{"d_model": 128, "n_kv_head": 4, "vocab_size": 512, "norm": "rmsnorm", "positions": "rope", "attn_scale": 0.177, "init_std_qkv": 0.0442, "init_std_o": 0.0104, "beta2": 0.99, "seq_len": 256, "doc_mask": true, "train_tokens": 106700000}
Each number is 128 + 32 x the weight over its row's rms, rounded and kept within 0 to 255. Layers, rows and columns count from 0. The size above them is the row's rms in percent of the matrix's.

# layer 5 attention value, 128x128, rms 0.153, rows 36-95, columns 64-95
size [104 100 102 123 106 101 105 108 114 102 104 104 111 106 105 106  99 122 105 116 107 103  99 101 115 111 101 106  95  94 101 102 105  97  95 104  88  88 106  93 100  95 103  91 105  97  95 100 102  98  95  98  96  98 102  87 101  95 104  93]
[[116  86 160  99 124 123 114 124  99  86 167 150 108 177  94 133 191  61 137  99  99  74 174 140 129 158 120 105 163  97 122 121]
 [159 137 147 109 150 168 142 215 121 178 113 101 123 111 123 120  87 103 186 119 178 120 141 140  89 161 182 142 109 100  71 141]
 [ 60 102 145 153  85  86 255 120 137 134 140 122 154 186  99 154  96 125 134 155 123 166 116  99 163  99  20 145 129 131 168 121]
 [160  97 128 150  89 150  44 190 138 117 136 110 193 162 155 152 196 109 124 119 126  99 131 178 121 149 159  63 113 113 105 146]
 [127 126 224 129 170 102 150  96 115 124  88 150  83 148  86 122 136 145 139 158 131 102 122  90 112  99 175 158 163 204  83 120]
 [151 120 155  96 161 156 143 154  74  30 164 115 179 156 144 196 169 110 163 114 141 182 136  97 135 146 174 166 159 161 104 147]
 [107 119 159 115 148 130 152  87 159 121 129 134 116 114 126 133  97 109 133 161  91  97 121 173 120  77 122 174 125 160 159 183]
 [128 112 115 118  76 138 182  87 147  65 173 155 185 154 162 148  87  89 124 115 130 177 129 144 153 113 177  73 131 135 155 149]
 [169  95 119  70 143 131  83  92 156  78 164 145  85 154 161 128 102  64 101 152  71 127 164 142 118 218  99 132  53 148  93 113]
 [123 126 198 138 166 125 152 117 136 182 113 119 169 155 120 128 113  77 135 112 163 158 138  66 158  89 115 160 101 158 175 161]
 [141 102 139 167 172 125 132 164 152  79 155 113 100  90 144 126  98 153 114 132  99 115 155 145 117 139  99 103 158  87 188 198]
 [ 97 115 118  99 159 137  46 186 148 155 129  61 134 176 221  49 120 157 103 146  92 154 113 114 126 139  95 162  70 176 142 132]
 [129 107 108 117 139 126 131  95 177 102 179  95  43 150  97 156 110 116 141 136  98 134 204 157  99 191 185 186  94 146  83 105]
 [120 113 107 127  93 121 177 102 136 117 112 127  96 160 110 124 150 110 121 135 122 135 148 136 131 173 157  64 156 164 103 112]
 [159  96 167 148 109 140 156 134 173 118 160 121 151 159  67 153 153 139 154 122 134 150 141 118 103 116 162 119 100  83 179 102]
 [134 148 175 125 156 184 116 114 188 143 162 102  90 154 179 125 140 141 124 102 107  73 165 200 104 144  87 175 127 151 140  83]
 [154  98 191 183 114  94  79 138 146 149  75 164 132  97 141  97 139 139 111 145 100 148 174 140  90 129  90 102 181 191 145  79]
 [129 123 169 151  99  77  99 168 154 127 136 117 161 182 146 164 180 144 161  92 114 130 190 102 122 162 138 133  92 102  88 137]
 [129 127 136 111 138 109  98 162  63 149 159 113 156  67 163 153  64 136 118 100 195 100 116  87 137 133 107 181 189 189 177  91]
 [140 125 139 103  17 130 154 171 129 114 127 102 159 140 208 148 135 137 159 115 165  95 104 117 135 146 138 143  72 122 141  88]
 [133 135 147 131 117 162 107 101 178  52 142 122 163 145 173 111  70 112 156 137  81 189 166 135 122 134 138 126 105 172 106 180]
 [135 164  93 115  46 137 140 148 119 132 117 150 255  63 117 106  84 130 154 123 144 128 109 159 137 157 139  93 101 132 118 108]
 [ 98 132 116 130 166  91 127 126  98 127 154 159 176 148 118 124 149 128 116 119 111 117 136 123 154 138  85 129 191  97 114 105]
 [167  73 137 109 134 110 113 151 128 126  96 107 169 167 132 163 143  86 181 103 181  99 154 148 153 181 171 148 124 120  88 140]
 [146 170  98 161 146 182  95 144 111  87 107 141 106 104 148 125 103 140  75 126  63 114 140 208  88 148 111 109 136 118 147 120]
 [124  97 193  81 106 118 124 123 171 123  98 179 111 145  92  96  99 130  93 150 162 176  97 128 120 129 163  88  97 143 145 141]
 [145  77 134 137 149  67 133 115 148 134  73 141  62 132 103 165 216  80 143 119 167 128 185 172 122 139 169 141 144  50 156 121]
 [103 122 145 122 115 122 175  80 123 157 188  97 171 142 169 180 120 117 142 140 157 127 147 153 135 169 143 190 112 199 131 110]
 [166  99 152 143 119 131  81 116 135 107 124 121 164  96  77 123 117 144 167 131 130 168 146 126 101 108 121  98  86 110 136 173]
 [ 51 108 105 153 125 182 146  79 158 117  83 165 135 123 237 121 191 182 137 128 125  63 117 131 137 142 119 156 154 151 137  98]
 [105 108 104 119 121 126 105 139 194 113 146 142 130 123 114 153 116 110 110 127 167 104  83 126 115 160  99 100 133 158  86 146]
 [ 45 177 153 116 115  96 167 179 154 142  95 173  97  99 132 103 138 171 143 136 135 116 104 146 136 197 137 105 130 139  57 133]
 [109  88 134 116  94 138  84 123 114 105 123 148 160 101 149 122 166 120 137 116  99 152 135  82 122 116 145 122 126 190  94 118]
 [183  87 115 116 181 132 175  97 141 173 163  73  77 153 160 127 134 119 141 127 154 131 115 104 119 176 132 151 135 129 114 121]
 [100 132 138 140 140  91 181 155 127 113 131 154 153 127 137 133  93 116  71 141 162 168  67  99 100 103 104 111  75 171 194 162]
 [113 131 161 152 190 117 147 106  45 162 135 168 169 101 122 160 143 102 100 125 142 203 101  98 135 100 192 171 126 149 104 156]
 [164 156 153 147  92 127 108 182 144 160 155 137 133 156 101 129  76 139 184 136 147 103 147 114 135  86  82 127 110 168 161 139]
 [145 164 144 118 121 104 135 140 123 110 193  80  79 135  81  98 125  69 137 131 125 125 154 143  98 151 143 140 120  45  70 112]
 [134 143 123 125 100  91 117 101 162 116  88 178 121 105 168 123  81 126 115 124  76 169 123  90 139 113 126 115  69 157 112 106]
 [ 68  71 106 185 154 104 174  82 101  84  40 170 129 200 147 122 198 128 114 114 130 181  94 160 159 167  86 139 134 152  71 119]
 [100 173 147 133  66 177 127  67 152 149 126 153 108 126 131 127 149 134 131 131  96  96 101 106 130 126 154 120 182 127 160  95]
 [ 87 158 150  77 112 107  74 253 142 127 122 110 121 111  51 171  79 122 136 128 140 155  95  65 151 142  61  92  93 127  61 174]
 [136 112  93 115 146 150 165 145  64 142 163  80 130 161  83 129 195 142 131 136 131 112 152 184 101 133 176 141 157 107 144 141]
 [105 122  92 109 108 125 148 160 111  84 120 149 158 194 138 143 132 117 121 131 102 139 119 119 156 123 117 160 184 128 134 133]
 [141 132  97 104 117 123  64  88 135  71 190 117  87 143 116  86  75 116 153 125 127  67 164  75 129  67 170 125 156 142  64 107]
 [114 144 146 158 110 142 101 137 175 212  51 119 142 104 136 138  85 200 130 127 141 135 118 102 156 163 120 107  72 168 142 147]
 [ 72  45  70 125 188  85 141  86 123  93 136 167 115 106  99 100 183 136 134 133 144 141 127  94  75  66 152 154 160 117 106 112]
 [139 121 153 178 162 129 185 135  84 164 177 114 164 149 104 143 124 110 148 136  90 149 158 169 132 126 207 130  97 130 136 117]
 [ 95 152 144 170  81 124  98  80 154 129  82 180 118 141 101 130 139 190 108 134 156 167  70 148 115 142  95 112 104 119 122 108]
 [115 153 146 131  92 231 143 138 181  85 155  88 101 175 168 154 123 116 142 131 123 106  86 167 145 154  79 182 136 112 161 124]
 [149  76 142 168  81 154  76 128 168 124 103 159 165 129 106 154 123  72 150 112 132 196 101 135 117 134  93 128  84 130 101 122]
 [105 130 144 136  68 181 141  48 109  67  31 157  90 107 162 130  86 114  82 127 140 153 132 146 121 216 101  98  97 144  82  77]
 [118 139 183 127  70  53 112 108  93 177 112 133 121 108  70 110  83 129 136 114 143 137 125 105 133  70 125  77 148 136 145 125]
 [116 135 128 141 145 105 115 154 121 186  51 172 193  68  97 151 194 184  67 123 149 169  82 123 129 149 126 170  58 202  79 114]
 [155 119 130 161  91 242 122 108 215 155  84 128 152 160 139  94 246 163 143 120 133 150 104 118 121 157 133 139  85 145 130 152]
 [ 97 102  83 114 179  70 104 185 104 105 111 144  86 129 134 111 135 166 170 125 126  56 185 132  90 114 120 110 179 126 160 146]
 [113 156 154 122  82 196 133  76 188 129 139 127  71 108 138 117 112 115 177 111 110 144 114 134 115 133 149 107 130 112 119 143]
 [166 140 117 153 111  99 169 159 106 116 117 151 131 106 163 142 160 112 146 109 136 185 157  98  97  82 157 114 108 131 113 146]
 [ 91 160 136 118  75 115 168  91  75  91 144 171 183 108 178 118  99 155 131 137 128  89 126 190 135  40 107 157  99 160 100 106]
 [139 122 111 108 141 155  60 153  98 129 156 120 128 102  55 120 126 109 152 139 181  91 187 144  67 116 177 137 128 103 101 124]]
# layer 5 attention output (transposed), 128x128, rms 0.152, rows 36-95, columns 64-95
size [108  98 102 122 106 104 110 108 110 100 105 104 113 107 105 106 102 119 104 113 109 104 100 101 113 113  99 109 100  97 101 102  97  97  96 106  86  87 106  94  99  94 106  95 103 107 105 104 103 103  96  93  95 100 100  89 102 102 105 100]
[[142 152 129 109 116 150 129 122  80 184  88 138 121 145 176 145  48 125  95  51 115 134 168 115  98 109 146 176 122 114 161 147]
 [127 173 184  60 186 165 130 140 119 141 138  93 105 140 109 159  98 140  93 180 151 119 142 140  82 106  66 120 125  88 127  97]
 [131 115 128 173 153 106 109 161 107 174 124 183 159 132 175 149 168 138 119 196 134 134 182 138 163  78 109 189 148 189 177 151]
 [ 76 152  77 108 158 139 134  79 108 213 172 117  94 163 137 125 133 145 204 156  55 151 127  64  86 142 139 102 134 121 196 127]
 [140 163 139 134 149  98  72 174 150  96 110 142 136 170  96 117 162  60 108 119 116 133  98 167 137  94 137 151 115  62 121  60]
 [ 99 107 109  68  95 150 129 107 102 202  93 195 126 135 101 170  47  93 142 125  65 137 164 152  87 132 123 180 131 119 143  76]
 [135 176  71 215 153 114  85 109 123 146 110 165 150 140 129 111 193  81  89 217  38 108 140 118 141 149 156 119 115 131 136 118]
 [ 91 165 110 135 143  86 162 157  95 207 114 130 160 168 144 142 155 214 192  76 104 155 137 110 103 125 126 106 122 134 153 150]
 [106 112 125 169  81  82 118 160 112 109 103  61 102 126 118  53 164 108 108 166 200 129 114 118 150  91 150 144 111 111 116 116]
 [106 111 152 103 154  97 102 166 147 107 134 143 126  92 123 178  43 169 132 162  94 143 170 112  84 122 157 171 123 106 141 153]
 [105 157 119 133 129 128 121 121 172 143 124 113 147 129 111  94 152 130 118  83  99 154 170 124 141 102 173 110  80 114 118 111]
 [120  28 142  93  81 125 117 127 145 106 199 111  95 116 108 108 176  94 115 188 124 119 103 116 121 145 130  91 138 144 120  96]
 [136 161 127 166 137  89 118 164  86 123  87  89  84 159 151  14 105  62 111  79 193 110  99 139 208  72  84 155 124 120 104 161]
 [106 160 145 130 191 105 113 153  81 129 116  87  48 146 119 119 145  54 111  79 126 165 158 116 152  68  84  98 172 115 143 135]
 [144 115  85 102  93 102 131 115 105 171 143 122 131 127 240 126 129 145 183 188 144  55 156  87  55  91  97 164 152 176 137 131]
 [131  95 148 129 130  95 151  85 130  84 108 139  87 106 188  69 152 105  86   0  95 110 112 124 162 101  87 130 124 168 140 196]
 [ 88 139 124 138 167  68 170 130 140 122 185  96 179 160 163 116 180 127 140 169 135 139 137  78 144  91 184 128 139 125 154 117]
 [148 104  79 102 118 137 120 146  93 127 155 122 145 157 138  99  47 108 123  29 164 171  37 106  97 100 157 155 109  69 152 198]
 [117  97 146 110 147 145 140  83 220 127  96 149 172 106  75 126 136  58  82   5 134 159 138 153 159 141 135 136 136 116  91  79]
 [122  86 138  79 130 161 104  63 141 111 161 134 126 142  91  78 185 113 110  43 147  94 103 109 120 159  84 123 109 130 148 149]
 [ 81 109  74 172  71  85 131 174 123 140 160 154  58  98 108 110 145 157 150 190  98  94 128  83 117 117 149 102 164 152 116 184]
 [135 134 149 180 147 155 123 105  73 125 141 145 129 173 158 185 139 201 143 184 182 146  67 161 110 153 149  77 141 153  83 172]
 [145  85 149  75 133 146 116 147  89 136 113 137 149 151 171 150 142 100  69 110 117 160 110 159 195 105 209 124 131 131 142  94]
 [ 85 117  97 123 167 110  66 159 139 146 131 186  78 156 113 113  78  96 141 130 171 151 125  88 117  97 114 154 118  70 129 175]
 [117 108 127 108 127 104 200 107 119  89  88 105 141 194  96 168 101  91 146  57 150 181  72 112 201  83 159  94 124 113 141 108]
 [ 85 137 114 152 117  82 139 148 131 129 147  79 160 137 124 194 192 114 113 255 136 113 117  71 126 103 178 128 129 131 141 130]
 [111 136 120 124 186 132  79 123 104  77 140 141 106 139 145 115  44 108 135  81 129 117 143  34  98 120 115 179  90  49 160  96]
 [ 92 120 120 126 170 114 127 116  91 154  94 162 106 161 143  68 147  74 131  92  78 149 149 161 205  96 109 134 118 158 131 136]
 [146 115 136  64 141 130 143 168  75 172 115 113  97 126 162 135 172 107  96 117 188 111 121 186  79 102  95 119 145 121 117  85]
 [211 127 150 108 191 125 159 172 116 129 222 145 126 149  97 110 138 160 141 166  73 166 126  99 132 131 141 125 134 152 135 173]
 [189 154 161 139 179 187 113 179 111 144 123 119 100 133 118 134 138 121 243  99 126 121 127  82 143  86 128 120  98 144 166 166]
 [170 194  69  95 131 195  66 158 161  84 141 122 123 134 133 134 148 106 158 163 114 133 129  99 128 115 141 138 100 122 136 147]
 [137 176 120 146 156 101 123 169  95 109 158 130 115 165 122 141 142 159  81  52 150 112 117 185 114 115 127  99 104 121 111 123]
 [100 108  80 195 112  68 146 133 111 141 150 158 167 122 121  94  93 148  30 135 128 146 154 125 115 112 161 134 194 127 106 157]
 [160 116 154 147 138 156 138 154 188 102 129  64 146 156 151  96 153 126 124  79 116 153 178 141 127 167 185  83 135 130 159  98]
 [143 111 173 140 135  89 134 156 169 122 185  39  98 120 118  59  93 132 124 207 128 132 149 169 113 130 171 135 129 186 114 179]
 [104 166 101 116  79 133 122  89 110 153 100 156  61 112 161 129 161 107  89 114 126 118 108 142  96  73  85 133 141 115 100 187]
 [ 68  88  75 160  84 160  78 116 148 136 115 179 174 159 158 111 101 156 104 145 111 146 143 118 155 175 165 134 126  96 103   9]
 [ 69 122 146  98 144 131 124 147 102 108 118 104 145 152 142 156 180 133 139  41 167 100 163 150  88 159 116 119 166  86 156 123]
 [187 125 119 130 141  95 141 126 135 107 190  65 133 105 144 108 116 135 147  40 149 191 146 122 112 125 150 100 123 114 138 159]
 [121 139 126 135 153 135 122 169 166 131  91 201 133 134 108 170 111 162 111 176  80 122 140  87 102 159 126 222 104 140 101 115]
 [ 99 150 126  99 106 215 122  22 145  87  91 109 101 100 142 175 149  81 116 144 120 161 104  75 140  63  96 129 147  88 118  89]
 [172 120 106 146 126 102  94  88 144 168 137 113 115  98 126 102  83 123 128 162 124 125 131 133 114 144 164 137 112 144 140 113]
 [164 141 152 156 149 113  75  84 161 102 144 127 144 110 113 136 107 163 142 138  99 135 158  98 176 138 139  83  97 102 154 135]
 [140 111 148 168 103 139  99 156  55 216 156 166 127 187 146 111 120 157 148 108 117 122 112 156 209 127 104 117 170  97 133 107]
 [106 164 136  94 144 120 169 121 105 101 123 121  92 103 144 148 172 125 109 216 132 129 154 120  93  63  94 131 180 127  91 202]
 [188 132 173 138 136 149 106 211 130 210 158 123 102 164  62 140 131  87 165 153 166 125 137 180  96 150 132 127  86 150 118 147]
 [143 141  99 126  91  80 128 110 140 101 146 136  83 123 121 159 101 182  85 196 134 119 155 141 108 142 133 129 134  92 114 114]
 [ 51 156 151  64 218 123 177 192 150 109 111 121 197 136 121 167 130 115 129 166 165 117 167  92  68 167 144 171 164 176 114 142]
 [133 167 101 129 114 105 113 153 117  84 149 142 184 142 165 113 144 162 115   9  46 121 127  62 140 110 122  95 138 179 126  91]
 [144 149 119 134 172 131 133 160  92  89 136 159 105 131 110 175 152 147 119 111 164 115 140 150 104 123 101 104 125 108 130 152]
 [153 105  85 161 161 156 116 124 118 121 125 120 204 137 126 151  95 143 117  93 124 115 141  83 151 165 164 137  99  85 178 146]
 [ 68 136 118 139 100 159 104  87 176 151  64 135 103 113 119 160 118 120 106 183 134 102 129 175 114 111 122 156 129  80  86 155]
 [116 157 165 135 157 133 177  65 156 105 134  72 107 130  78 122 123  93 135 212 156 135 149 120  38 100 143 145 185 143 139 142]
 [167 113 105  62 147 102 139 166 114 120 174 152 105 113 139 125 202 151 128 156 147 151 168 126  39 111  86 105 187  82  88 166]
 [145 125 182 120 161 142 117 163 111 181 148 102 129 134 139 131 130  78 176  67 171 179  73 153 136 105 124 106  92 168 129  85]
 [160  92 119 157 130 161 106 180  93 191 156 137 110 163 166  98 183 161 130 100 117 131 150 114 118 129 158 137 145 169 104 162]
 [ 94 138 136  99 125 117 105 147 130 162 165  89 121 133 161 127 145 133 169  76 203 121 170 161  39 141 177  80 165 113 154 148]
 [127 157 127 112 127 125  99 118 159 137 192 111 131 128 122  92 111 119  95 141 130 101 131 128 106 186 152 113 127 155 181 176]
 [115 108 105 145  94 170 118 111 117 187 110 142  94 153 103 121 125  45 153 157 165 120  90 155 117 147 113 132  98 122 124 100]]
# layer 5 attention query, 128x128, rms 0.198, rows 64-103, columns 64-95
size [ 88  63  70  78  67  94  80  77  69  88  83 109  90  95  95  76  96  91 118 105 119 102 132 141 146 104 124 145  94  81  83 121  88  95  86  78  95  77  89  81]
[[ 71  59  90 120  90 125  82 135 106 175 160 105 160 141 148 159 148 146 100 142 141 118 129 157 155 116 139 161 104 170 151 107]
 [115 144 169 112 169  92 145 149 156 122 193 113 127  71 132 145 180  99 127 150 177 138 118 164  71 152  81 153 153 154 116  71]
 [ 76  84 138 105  83  83 132 180  88 141  71 138 138 140 157 153 102  92 101 141 109 107 155 182 191 126 153 142 119 164 151 105]
 [ 75 162 182 114  96 135 126 146 172 121 172 106 111  97 114 191 178 133 120 131 153 128 133 178  98 121 104 145 133 146 130  53]
 [109 103 137  63 100 152  98 113 121 164 122  94 211 203 155 126 147  96 149 135 120 132 125 159 147 155 152 147  99 132 178 152]
 [103 155 166 132 155  69 128 181 115 128 193 120 118  90 152 127 154 162 110 139 156  96 144 110  81 115  71  82 169 181 116 122]
 [194 120  72 124  81 126 124 169  94 155 136 129 162 171 144  58 100  91 154 119 161 159 148 109 127 158 169  87  87  95 146 187]
 [134 130 117 123 174 114 138 138  34 148 119 100 162 121  83 111 119 102 131 106 152  98 180 103  99 138 133 106 118 120 135 200]
 [ 82  93  82 101  49 125  63  97 139 152 146  98 106  87 191 123 199 121 122 123 144 123 128 137 142 117  71 101 132 134 116 105]
 [117 173 130  76 137 168 135 133 107 102 130 105  75 109  95 116 184  99 102 127 129 155 121 132  86 163 132 138 120 138  89 157]
 [172 144 158 120 136 106 164 116 121 180 188  90 120 116  90 118 170 161  89 133 169 179 181 150  49 128 113  87 164 171 144 171]
 [176 145 132 130 132  96 159 148 102 170 168 162 179 111  93 131 118 126 117 128 195 163 145 140  87 164 156 126 134 154 159 148]
 [112 150  53 151 142  89 180 130 141 164 151 178 149  81 129 158 117  87 128 119  93 123  99 100  67 130 145 141 117 135 116 135]
 [128  95  94 173 167 137 111 115 154 100 133 163  81 126 107 155 136  90 108 119 135  78 103 121 125  83 149 144 126  89 126 100]
 [155 106 134 129 115 146 127 141  81 127 123 112 131 138 157  69 152  70 147 130 131 176 157 137 136 139 153 121  86 126 139 131]
 [117  97 107 146 124 108 159 110 129 140 133 148 188 123 162 158  96 131 144 146 105 125 102 126 122  91 174 162 102 106 115 104]
 [ 95 175 114 111 133 128 163 102 148  99 113  43 170 118 111 115  94 142  61  89  47  78 160 103 118 128 157 154 138 130 160 176]
 [184 137 101 100 107 108 128 102  84 163 158 166 128  98 153  82 102  80 132 103 134 114 175 133  74 152 197 109  88 136 111 117]
 [144 105 134  94 105 150 110 132 127  38  79 137  83 119 112 129  92  81 182 157 189 123 147 100 182 139 152 144 134 119 143  91]
 [197 179 140  77  97  99 112 139 135 112 119 129 107 101 106 144 116 130 206 135 160 112 193 100 107 145  89 104 110 124 161 150]
 [159 105 132 159 154  92 127 143 149 122 146 129  64 147 124 139 100  85 122  93 172 155 164 152 108  84 119 135 118 163 194 134]
 [ 81  89 104 143 142 128 144 198 127 127 109 178 158 113 177  83 180  78  86 127  90  86  93 173 133 127 165 140 120 153  92 103]
 [174  80 138 150 133 155 114 122 134 111 164 122 119 132 182 135 134  77 193 128 186 138 171 149 132  87 111 155 153 164 147  94]
 [149  89 125 112 128  50 133 110 156 124  89 188 133 156 124 173  85  90 154  74 115 142 142 142 108  47 124  73  93 115 187 180]
 [128 129 142  87  90 132 162  96 160 125 130 113 103 129  96 158  95 115 144  45 121 158 179 146 124 102 141  87 147 145 184 203]
 [115 119 161 145 127  90 112 152 139 232  93  66 117 172 121 131 170 130  90 133 120 118 198 151 177 162 113  95 143 170 101 112]
 [117 124 135 150 134  71 163 173  80 169 121 135  92 131 108 138 169  84 112 108 101 142 174 119 142 135 104 155 104 137 142  89]
 [127  83 194 158 163 114 117 150  73 152 188 145 103 118 137 137 145 133 144 143 188 160 106 166 127 143 102  88 159 168 117 113]
 [113 134  95 112 148 125 150 154 176  90  86 159 142 125 118 151 163 130  53 131 132 156 115  72 117 130 142 147 105 106 154 146]
 [ 74 149  95 147 136 144 135 206 139 188 129  70  64  92 103 126 106  59  92 119 126 114 164 153 126 140 104 118 127 174 106 123]
 [109 103 149 141 146  54 130 129  68  98 156 196 107  70 139 114 122 151 120  97 165 103 134 197 144 144 137 102 123 175  90  71]
 [154 127 151 136 111 139  86 164 114 132 154 130 105 130 163 150 126  92 118 137 125 108 122 107 133 111 116 101 136 136 127 125]
 [111 129 178 127 185 114 170 150  82 147 118 150  84 139 126 132 150  96 132 132 178 114 126 139  98 149 132 138 112 165 105 145]
 [ 76 173  62 109 104 158 138 110 134 115  99  95 185  84 124 139 173 174 106 146 103 121  79 130 108 152 137 166 155 136 100  89]
 [167  97 122 141 139 148 137 151 134  82 116 145 132 146 123 132 112  73 154  92 134 131 145  94 181  94 131  82 137 104 146 142]
 [145 113 152 144 186 115 138 128 102 139 146 163  67 131 127 155  74  83 133 138 150 158 181 112 119 140 133  84  82 139 129 124]
 [139  63 162 184 107 143 114 128 141 103 127 133 127 199 151 147 140  77 137 101 143 147 120 148 194  93 166 154 107 101 155 130]
 [ 91  87  90 138 106 131 170  98 122 190 164 131 112 109 118 134  93  95 114 135 147 145 147 122 138 136 145 147 120 126 125 151]
 [116 116 140  67 124 166 148 131  64 185 167 137 102 102 154 111 140  87 126 148 125  90 158 155 139 101 157 106 113 100 113 146]
 [132 160 156 137 137 119 106 150  95 147 128  87 124 112  84  89 139 130 193 145  91  88 138 137 124 167 171 166 151 172 107 163]]
# layer 5 attention key, 128x128, rms 0.18, rows 64-103, columns 64-95
size [ 87  89  91  87  82 101 102  98  71  93  98  99 105  84 115  85 138  93 107 137  97  98 113  85 103 118 106 131 108 112 124 118 118 109 102 105 104  86  95 107]
[[114  91 154 160 139  96 164 162 142 141 123 131  99 153 105 126 114  99 180 129 141 194  91  88 162 129  84 128 161 166 118 117]
 [164 157  98 128 167 196 138 172 127 129 118  69 115 111 116  81 149 162 113 119 142 159  92 125 113 112 134 155 131 113 105 170]
 [ 95  61 132 142 180 142  97 149 126 181 115 161 103 146  97 111 125 130 167 133 133 144  99  88 195  77  88 126 153 138 115 154]
 [153 178  96 130 136 111 161  91  76 107  56 117 171 140  98 101 165  89  90 133 134  77 127 102 103  65 119 130  86 103 124 166]
 [134 100 124 166 188 105 139 160 107 121 155 151  81 222 175 125  84  68 149 140 151 145 145 145 141 192  40 109 138 103 138  84]
 [186 151 128 105 187 160  91 103 136 116  98 108 159  71 120  76 160 134 150 120 108 121 116 155 127 135 162 154 116 126 124 160]
 [ 92  95 157 110 144 106 140 139 139 182 143 160  94 105 151 133  75 105 143 143 160 154 141 144 177 124 133 131 120 129 157  77]
 [110  57 167 154 119 135 131 128 179 160 210 157 125  94 117  95 106 105 155 100 115 147 152 140 135 159 158 111 164 136 137 141]
 [158  83 141  77  92 182 138 109 111 131 184 106  92 128 112 103 126  91 145 114 140 104 148  85 141  91 139 133 141 110 136 160]
 [123 173 130  91 115 151 123 164 126  79 151 116 197 118  98  70 166 158  24  77  60 124 117 161  91 146 181 126 124 124 117 121]
 [144 151 193 114  79 157 175 108 131 134 176 100 130 103 170 118 170 173  71  74 112 102 111  85  91 138 150 140 128 167 146 127]
 [127  87 101 160 107 136 138 108 220 136 186 121 122 201 123 145 132  70  93 105 109 162  80 147 134 128 137 148 143 125 120 128]
 [168 150 105 125 106 150  99 130 192 124 128 113 182 130 145  77  80 164 155  82  70 155 132 117 143 113 128 128 114 121 129 195]
 [110 133  96 148 142 103 139  99 124  90 128 139 147 164  95 196  79  89 182 134 136 161 120 122 174  78 110 129 118 100 108 118]
 [ 68 124 189 144 129  33 129 159 127 137 137 106 117 115 173 112  84 102  78 118 151 139 155 141 156 135 111  94 143 208 151 141]
 [132 119 166 179 111 110  93 129 137 166 147 153 109 136 144 143 106  81 182 223 162 162  80  87 106 115 114 136 160 139 147 171]
 [121 189 142 152 181 156 169 129 126 140 198  64 110 133 110  92 144 113  90  55 102 138 157 118  78 191 131 133 113 114 116 154]
 [141  93 108 105 125 132  69 143 151 129 120 212 151 155  73  85  94 161 153 104 128  92 142 123 153 111 156 172 132 146 133 140]
 [ 94 160 105 158 142 115 179 131 154 173 116 114 172  87 105 124 195  85 123 127 104 180 116 154  62 125 143 171 145  92 156 147]
 [131  76  99  87 139 148 112 110 121 166 137  74 148 126 115 133 160 164 172 100  78 121 158 147 152 130 176 169 124 115 148 147]
 [ 98  79 146 146 131 161 144 117 103  81 126 116 102 190  86 146  96 135 152 148 191 155 103 148 165 156 161 100 107 122 122 115]
 [138 134  75 141 145 118 130 134 106 111  74 138 142  88 141 164  84 121  59 139 162 142 141 120 145  88 112 124 166 148 126 145]
 [147  83 143 168 156 152 152 114 143 122  85 143 168 131 158 117 130  89 142 200 140 137 100 206 158 163 168 161  99  83  92 100]
 [122  51 132  63 190 127 101 164  97 109 118 103 110  99  60 194 140 189 149 124 132 123 154 135 151 135  68 103 110 120 120 190]
 [132  44 137  79 138 182 132 118  63 144 137 153 117 132  76 144 131 163 129 110 147 127 142 126 189 108 125  75 147 144 115 137]
 [100 110 137 138 152  57  76 119 129 132 164 112  62 130 160 129 153  48 125 129 143 145  20 163 142 123  88 131  90  96 130  85]
 [177 119 114 144 115  69 180 138  92 132 100 196 142 167 116  95 115 114 124 154  95 159 136 134 162 126 169  80 143 115 126 144]
 [148 143 137 152 122 118 151 113 177  95 176 112 109 111 181 132 137  84  29 178 201 134 119 161 128 126  94  99 113 128 106 110]
 [125 234 128  66  93 127 172 184 126 118 146 128 184  71  95 103 176 194 152  88  58 146 166 137 111 100 125 118 125 167 132 115]
 [152 108  70 146 179 104 146 128 114  82 133 176 109 156 124 129 180  82 150 148 212 106 102 161 131 111 139 140  97  64 101  95]
 [151  94  82 152 164 123 112 107 132 135 100 151 146 143 120 130 133 122 116 197 198 155 132 142 140 135 126 136 104 126 127 130]
 [153 116 141 122 131  93 106 137 171 106 164  90 133  62 107  98  51 168 211 147  59 132 108 167 148 163 152  91 132 196 146 118]
 [140  91 150 166 142 149 136 121 134 166 148 143 103 159 159 157 100  78 170 134 180 141 150 186 174 119 139  91 130 119 176 131]
 [125 150 111  55  94 144 155 140 153 102 118  88 147 140 100 104 135 148 112 117 111 115 126  59  78 161 152 154  81 105 128 118]
 [135 113 155 145 113  74  79 158 129 107 132 172 166 138 146 161 138 118 139 130 116 110 174 132 161 118 137 107 157 115 119 138]
 [109  86 172 127 133 145 136 114 140 141 178 150 107 135 172 156  95  71 175 142 175 190 160 120 175 128 120 121 188 121 178  87]
 [132  94 156 171 144  94  70 158 156 120 121 193 114 141 149 191 141 119 139 132 155 111  92 163 167  98 153 111 177 126  92  99]
 [ 97  76 208 146 138  90 145 104 116 138 104 198 132 151 144 135 139  87 152 142 115 164 114 148 144  87 119 130 156 159 154  78]
 [118 200 121 143 122 198 157 127 177 101 114  76  85 134  97 103 115 116 133 139 122 199 104 128  78 120 101 110  96 132  73 135]
 [128 171  88  56 119 102 136 151 125 128 131  77 169  88 116 114 141  93 109  91 137  74 125  99  61 129 101 147 134 119  99 133]]